Weights of a small transformer language model: 20 layers, MLP 768 GELU.
Each number is 500 + 25 x the weight over its row's rms, rounded and kept within 0 to 999. Layers, rows and columns count from 0. Numbers have three digits each. The size before them is the row's rms in percent of the matrix's.

# layer 4 attention key, 192x192, rms 0.0743, rows 109-191, columns 32-63
088:477536506490494513501522478560456531493465507484500508510523450557507504564506456502534476474498
080:509468504525529505527513516478544497498493458525480495474495560450487495453478565524476514499522
101:500502486500513499469505484505554542516501512512547484488509384473496488516515436473487474486493
083:470531497510471484510498469536483532501490549486549484472509402506521500533527455492514480507507
086:475473496527490486479491492516518536510477525504510487490499434483519479501508429494488481512483
092:505501495497499503472489481467553532502480523510534502504497408467504487496503440482498485495503
090:493470522478500497504509486538462448516516478499475512516482594552495509511495552517497493514513
083:549488485517477513519505526506495481493542493488472488508492603476512493499482553506460504495512
074:489494468478488487493493515460548503526493481516478494488478402469499480476525499485474489509491
083:475507519488498494475500486562505520508453517498492526510520432512501490537515439497533498498516
072:505495543498502490541513498509462482500530497519493526511508559495501492468509504521517543520489
098:506489498497496511504510503520456444472515482494450504501481605524494499484497555518495539491521
082:517537512468500541469492485515491521535490519524499509512533403531484508518514455498488478503523
064:489499511454512502560523497470467469470503495472488512512488565483527485470486515505487493425493
086:521482479517526528490503484470577552478518532515515491473506472463467517435511494506482489501488
087:476528505467491496497486479537440521485459503510495518523531453546495517532510452526519506499518
091:510483503516532497526504519514497472509527479504458496494473585488514488496498577506468526491503
083:479508504496519489461487457505526575517462509516527497469519409509507490544500436508520498516484
095:531497494525501524503509523429557503489540487501495502486460483412521493435477511509478484488489
093:510480494527523494519530492484487457476489465496483500503503637506510506475471575526485494503505
082:488469502497494490502497513528441493510494484504453499512507584563486506492507545508510537511520
070:454502501536507463470521495499501516493529484486529492534491447526558491557495496504509499481483
075:466514502430492495494502498535472468535520496482498503470497465521523511554522429474523547475517
084:511472498533484503512510552495518482495503484480449501508485621468494515459484542495486521523497
086:483491484479530455518512513530431472508477485503469483516507580551521503494503563507485520467527
089:483530494479490498471484502500527536495497526512530489479483399507509468502503452490499496512493
074:495521514509489540532518522505442481473540426490476467541474529514493502513513543495516497517502
078:534517487512507517478486508415555477494527494491511495525501492422513502484467509502489432489515
070:510493516494503472492533503490501508508482487517507498486504607525450492486498518489520511491492
096:497512504501494494476484481498507539508491514510513512492509380496493500548507431498486490492476
068:484539490481494505514526519571476496503487504484504450497480458527513498489493481466536514532480
087:479500521487511516501483459597455490504474487508506517530529506544472511545482441524537520519498
084:509520509487472491455477485485524527539484491517502496510504403465502532512506451497508501511489
082:495458476485529501509522490487487480483470506486496488494533607462474488436465555481501500521479
084:462512498488501481489499502500463499472490524488524515516504409518513523546529432489489496499478
083:527461493533531517513496516459528488460547497494506509468477572446492507453489532490495507499492
101:493490489517510495516521496537433478502482477483472518533497594537514504499477553495524504500514
103:557460484502504506496477523428554490498515506495512484482499521425488495441502523494488472505499
083:486515517492493526464467515470574514521512508503535502499510406461511477487491432466496477506458
072:460546478549505503465489503519505530445537504541508471504526453502536513508483465535505519479542
099:491493499506504496529519518521468460490514479492482487515484610514508491485480569497487525503500
080:480488503515495467534495502552436482507462498503480503515521510553469482540516518511487548508514
084:498499498494518501521519510504472452506538489495485491499517588523495530480464562509466522481506
083:504504491475501479515532500499486464478532490479461489506458600496519481485480550502495501495530
092:511488492525522527527526509490470474489515493506467490484483615487492488466499560503501517476511
065:518532446496497516516505522466516485464482488498456495466506558548492500520446536484495516526520
079:529468495497536505532506519480499488500524459521481524525471603488505480457472580493476518485502
065:536537523502491488497494504514516551534478490522505556487486549561520477472491492502531467468528
086:525510510510505520485492496466526551497472536528520513494516411464480505509505453502500467513490
073:514476499454503498541506505503493470520543444503530514510481500423553484476486487461484445480487
085:479502508498507483525498516517459448490539496487491493503463594529497513493489554504492537475516
067:490507522497473522515501451567464457536529475499503495521529548523562544581498506515504510508489
080:503540519497500521514516500488458476481545515481498476486502464495534515521506446492503482474490
090:497504511502501496491492485507537559503477534524550509483511405476495501506501445496518454491487
088:481506505488483483463463494509508556486466507507496512488500385510516511517524421505489497509509
085:527494520532497532497479518478568487480542502505486507462464547445506493463480537494489478520497
078:485520489476468493496494495508477504511474474548492532484523474548481494517510475493513527492493
090:479502544495496533497475492549461490499499515477513512527512404529501513531515473510525502521489
080:453552528510477484458499481508496521517504500490515505500499364513527495504527421485505524482511
080:479533531504494525465476479548491528524509529501508491468499431476515510520510465476546449481499
066:482549507496469559453485486545486499512489468525490523517491414491502496534497453494501477515518
077:504467458538505503516504534456535480474546497500513493496485534450475482464514546507500525484490
084:450508496506489497486489479519483529514467500490525489504505417512517529566516440501506503484513
085:492497486497497542466514509533479546507449524503524505495512402512505532544516456502517503477477
084:482515523477496512460479484545476542526493501479509503499514412506506537539554459508544487508492
086:532500475490521520554534509474522473510545459513482513497477574454509487452471540501499531485522
084:521490476497519492521533509477492482493479482502466496493471608532503485497463573493489530508493
073:513516506492521497491498509500463467517548470476450519476467545495504508495487570506487537481498
076:462524487477482461484498475504437513536482507505532496474487438500508487529527454497527479474465
079:447516510511492487483499480534449449469509489482463476497492592545471488518504542504534486497519
098:540456503520493510522490536441553493513529494515503513479486515443488496463478518485480473491493
088:493472475498516513529512509513480462471517492523460501487505610519498510495505564496499545510513
081:487486498474509518503516517510445487496483495480497491511482589535521521506488547516485520490525
083:530495517503516485518499524445529466475520481531516494510484558443500476472499534475460478518494
072:461502524455464505540525530500444488478508478490493454509484554547510517500511485516478520485493
071:515503499463509488465474538473555511452485470521510534472489469468471466512502513493495525498495
076:472516515467501514490517519541434467492467504510474517504501508552510518530495538520483538502534
095:502491475479500481505509510522455472489508490512472513502499601564502497506481536531499532494508
100:540479483504510506548497521473532491476526477498477506492487567466501482412482560495460514509507
069:503525504490508501470497520589433514495494489509533476507504480515469484566521505521530505548508
065:463457482540508538521484531529528527506494503512486513489504504503486505501503504479503508548495
078:478521487513477502486514498422573546513522515516486468483500439490506506489506468501505509502513
087:486522509485490509476504459517485524506489509494510509482512401508491502527534416494523482519483
# layer 4 attention query, 192x192, rms 0.0765, rows 110-191, columns 32-63
064:538489540490498453464524522522524527511473506492502485515495509506530485490489480462527489568463
095:440499544476471467470501516533457518493466544518491483497498486532501514550520455512542505464511
067:469473500463537533465538465499500443454531474530484534509510502523507479516500507508503530479462
071:493577542442492486471498522509488531474536488492547500484515476516496507545509488496538490497546
075:471541543485478455497475532490475499473505482513512456454496487531496485532496466505508487500475
076:516478496560500521545537503474492485477491496494472513527535501463480531432507479489497516520509
065:493514512525525535511459468480481453513505473471522475513506478504494509472525511501522494472472
062:498485535486522490481487507528506553472488526561533517505506525514478490524499448508526505483520
066:504503456480521479516504467475480497499516530528525463501493517520500487504492530548490522560510
069:483521474478485494482500512485487515484454503480498509502456508510554512527504519461504468506496
091:546490496486531489527484520446529503528532473518511484493488524473501506507477558523484497533484
066:429501461516505481514516483528501521493519503512484488479447520505508507536501494486512533491506
059:498498499520488486487443496492498507506533504529514501427467481512490486497495509503489491532505
065:515550530527458468543546492507496481509494450521527482509512480493534454557484494503496523474530
067:478471503506548496513543515523480474475518470515441471456466523500530455498487531513524536519505
079:563522479458463521482502458443510499507501488470547488494564508451449511460490494453508462528483
065:511490498549425517546478522531477464495507541512533502530511492513508510494533499511486450518508
077:505528512477523464535490507520513497498512514492531482456483477513533481518490440469489487497499
076:538443483502465491528471533501546499528547485524499499503456486477469496451520500503498486468508
064:478513489536488533516509519489521488497501541486502511548493476532515507502485520534498509536452
066:491528508467523520488494498498507480527523491532488486459499502501449500511480466483486520469537
065:497524511572516498482504494498459473450482490517523519494515487518518498518494514538482466508500
073:530494495475556469524466460476506549509531480468523480529493450535490484492542523512485419480504
068:521518496514445577502494467470494499478526518509499523484529529488448491470468508498508565526473
075:448489498451480505500513464496468512457484522496545546454495530501503521538533473530510491502497
061:520495476523540500478500540478520468520511513492492531470494528500533546510486498516512527493491
063:489489497489522519530471512508469508477552450490484435497526488491454508512525489481467530473478
065:501480519517524489488508516538512541522440522527485522537534475412471540500512494510488487513510
078:466535476473485507467521494528459495514467522478489488525527527533484499539528503470538523471492
063:510472524488543493471486476514506484497528500509533551495517510493478498525518530482455506520528
080:515500445523467520496493523438474498511478560501489516484527536481533534470509550526516504484541
067:467520513560520472507498503540482485470482536497533477465474478536527451521504532529458483480487
070:523495488532490513497517506466515480484501491489493492546492467509532516509557498540480495439483
073:520546505438465527451521504506474463500520476467520474456490483506548478514499514499515539446485
071:517513503491461461508508514438516496543497460481469466508467501514517468499512517509498500468488
101:564464474481491509507490519462539478513531483511503489502504560476438545459507534516470518530494
099:482531501523498518516528482499516554560481512490534501557532420516514478499537475480481476494444
063:510518497497507441491498454494478531498474522494530481511485518492472525546519507517466458512528
065:505495497414492470470488510510490519502482533484493522433423499483477461526503457467481455529486
095:543467483518495544493507496443536487498532504484499516487516505467495529432487520496478495486516
064:460479498465519550476503510498517497487506512507482522530507501528484517471496508533512518490500
063:524550472507470541489477498495495498444521456481509504472467525501528487514505493494540475510535
067:504525491498518519453504539494533490491493459499531501439479479469467504503490499483494490535494
072:519501497478524445503478511452515520504508490494514500546504485506473515474484518492462503517494
064:512524518509494496519477469542496557492518523494522517519450537478460450490512475509459505508481
064:485495525531442506512467463488523483471498538480494465460518488511457480497534473537504459515477
064:500480486462527527494488470489521523472478488476497472527512506460479516525475486500502494539509
070:477467486514488466530490484546527504547498492497478481513464472546481487533488506464522508529475
064:535516514519490545457482485485483468456510516477509478478544492467460537522497492506519494489504
074:523513453508475568482509482482500457500523478484500487459539474462532534481481537485491513456519
061:511512479536520466509495520491477499518517452456508523481514487475470508493512499471539526421527
074:520521474478522518490497507491463478493540465435512513469505474481512503503498472499504495508508
065:454466530529471495463530513496463493491476498515459470513537494510521480522510479499476498542530
069:470498499484490497517511474513504499486485524553479502524509503521503457523501510512507485496506
071:475491494465488452518514481495502533505501514477526470497510481493529475505509470473517453495502
066:515472495525515515509498466508501511509468534502516492518490542506501493511497529520513527525502
071:478548464505542479501487484484477472493514454502467502450501536501520507516476498501509486469504
066:523512430467538541497496499509466486498536477517474478476499543510479537521499509525495497453466
067:486531492493477475501489518465491491465490471503497523509463494524483478502460534505461564500504
053:530487473491491442560514475490518520498523516517535442528500512502493508528459505508478550470535
069:540523562475483499498531496479483506558542458450519526495536507475537491527478496521474504457515
069:531548495498500500487505539521488438500536463505515510456484489528523495519489505490514487502487
064:476502564482448428540497408504472466521532462519479503490499468542526482469481470463496503485520
063:484479485512477516500497453475490500489488528526514500490520529495513512527477490456510487509514
071:514483536514478452466496495497537496497517529467541485475512519502495535516486541491504475458498
067:472469546499502477513505514512516521483490479537494507546513498516439501471543487545478495500479
062:484507480506519461498478535477484470471521502465516469512500516514490493490507449495524523500509
068:465472536508541464512509497514512497448494506503482508512508488519494541493493468532454517473554
065:519497489456553525496510557519477499523481483522498532477507489478551528506500501519464538503505
079:479558483479458552474488502489506515496485515460521480483522454494495475498498487503512523464515
066:530490522524462485500505530483505468512444482488490527498501504503494485470471519544477509504529
069:560496471517473539548462481484506441471540471514487518493513536492456487490523510489473501508487
070:491503469484510549508508490514511509519502520462463510467489464494501473478523484559509495494470
064:535520499514540507490486455485486472454495485498471533477512465486521466457510496506485465519501
060:497471485510465525526545491497477516518501546545512492525488523490516528485508465509510462489479
060:494504455479490492494489502461479491476540485509521490491514529516510490495493507527503526491484
078:522522530530517519495486529489508504538486460493486477543482510477472491484488551458498477537499
087:541493513516481473476487510502540526529493519502520462525518453483502470519505440486494437482496
068:465474453475543531500516509483511461491485534513441552529511489498471526443510468494454497467514
061:545500491514484493475527523474525495490477518522478468488464498520482458505501512523470469505503
064:480504547507530494516482490538539533471447507504518513467446487503494496518504482492472458498475
071:472512463496521485463496539525502516480501484535501484540491510513536482538492483522497542470538
# layer 4 attention value, 192x192, rms 0.0962, rows 96-109, columns 32-63
123:497501535467513530481511515485490489474520462531478454497462505491506466494466487514511515484470
113:480510480518531507491484456491501521485513485484474533485471491506464550500508498489510477523526
127:483485519517452505515524496520509484543493526508522496492531505499434521507539495511500477513566
106:473524499519453506532490474488498488516513532502497509493548499509476516513515507558484515515534
127:517489517507488474525539475518505498520502467446504491539569487503470547505516507517518475504516
103:510475510491484522505546485487498482517492511551530509493498485495467530492515484449491482512503
115:508518558479496491546574494496509467533492501488546521505523512504498493511533493530491499501551
116:511514446527461500546488441496487505533495493452498566505490498506496554507490511540471472539526
111:504506519467506504521520457501515500505482508424477494527538498499516532488512521506508496521474
126:486493454510454517490457526505506532518497503516511523488521499519460487513484489562506488501538
113:490487513477469513539505451502503530517503544460509489491506520513470528495523508555490503525547
113:504502488489512492481507551489493502481506498537511500502454501487537414503480503524505504514476
116:467488553492566479441521503497494501507504493442491517502530494501490525505487495484534489496509
126:496503492507509480524527459486508497497495483510537566499478509488549503496556494477497514488458
# layer 4 attention output (transposed), 192x192, rms 0.0808, rows 96-108, columns 32-63
111:511460481512466520519514514502494526512471517510510504566553495506465555495513493504526458504514
105:509539475514491513532501489441452465493553532498516490483522496517510483498505500499446512454509
122:514540524485545420507471501481515486469507473493514466486505489479517461492498496479480508492485
104:506503543478538478487462508493507504470463507530522479521458498500514497500478492478523511516451
113:473548524478485489506486514496473491477524526495537460445425515492582484502465499473482500472498
106:514529453520490480512509499507510500501513528498510497475578483478443476479517478517474474512551
109:520494531491479480496485500510516520474479516513520476472486484497539448490465524484495498540478
108:537535513488519488480450523486488458459531497500508504474469523523564448507494505488473513481479
109:524519468478491518521496506513500500515514506531531454469461500493570476536467511497450488457503
111:497519536502555448493489531442491484496462485479486478546529475500470535463538506497519498509458
104:502487520484570458509460509492514504445482480493504480500454484505518484493488496507461499492438
109:525462477505507519487495534523531538527453470495482519535542527499454546517506493514544470513486
102:501543496511483525524532481452478465539534499485511469478496505531551512530476500497487527435471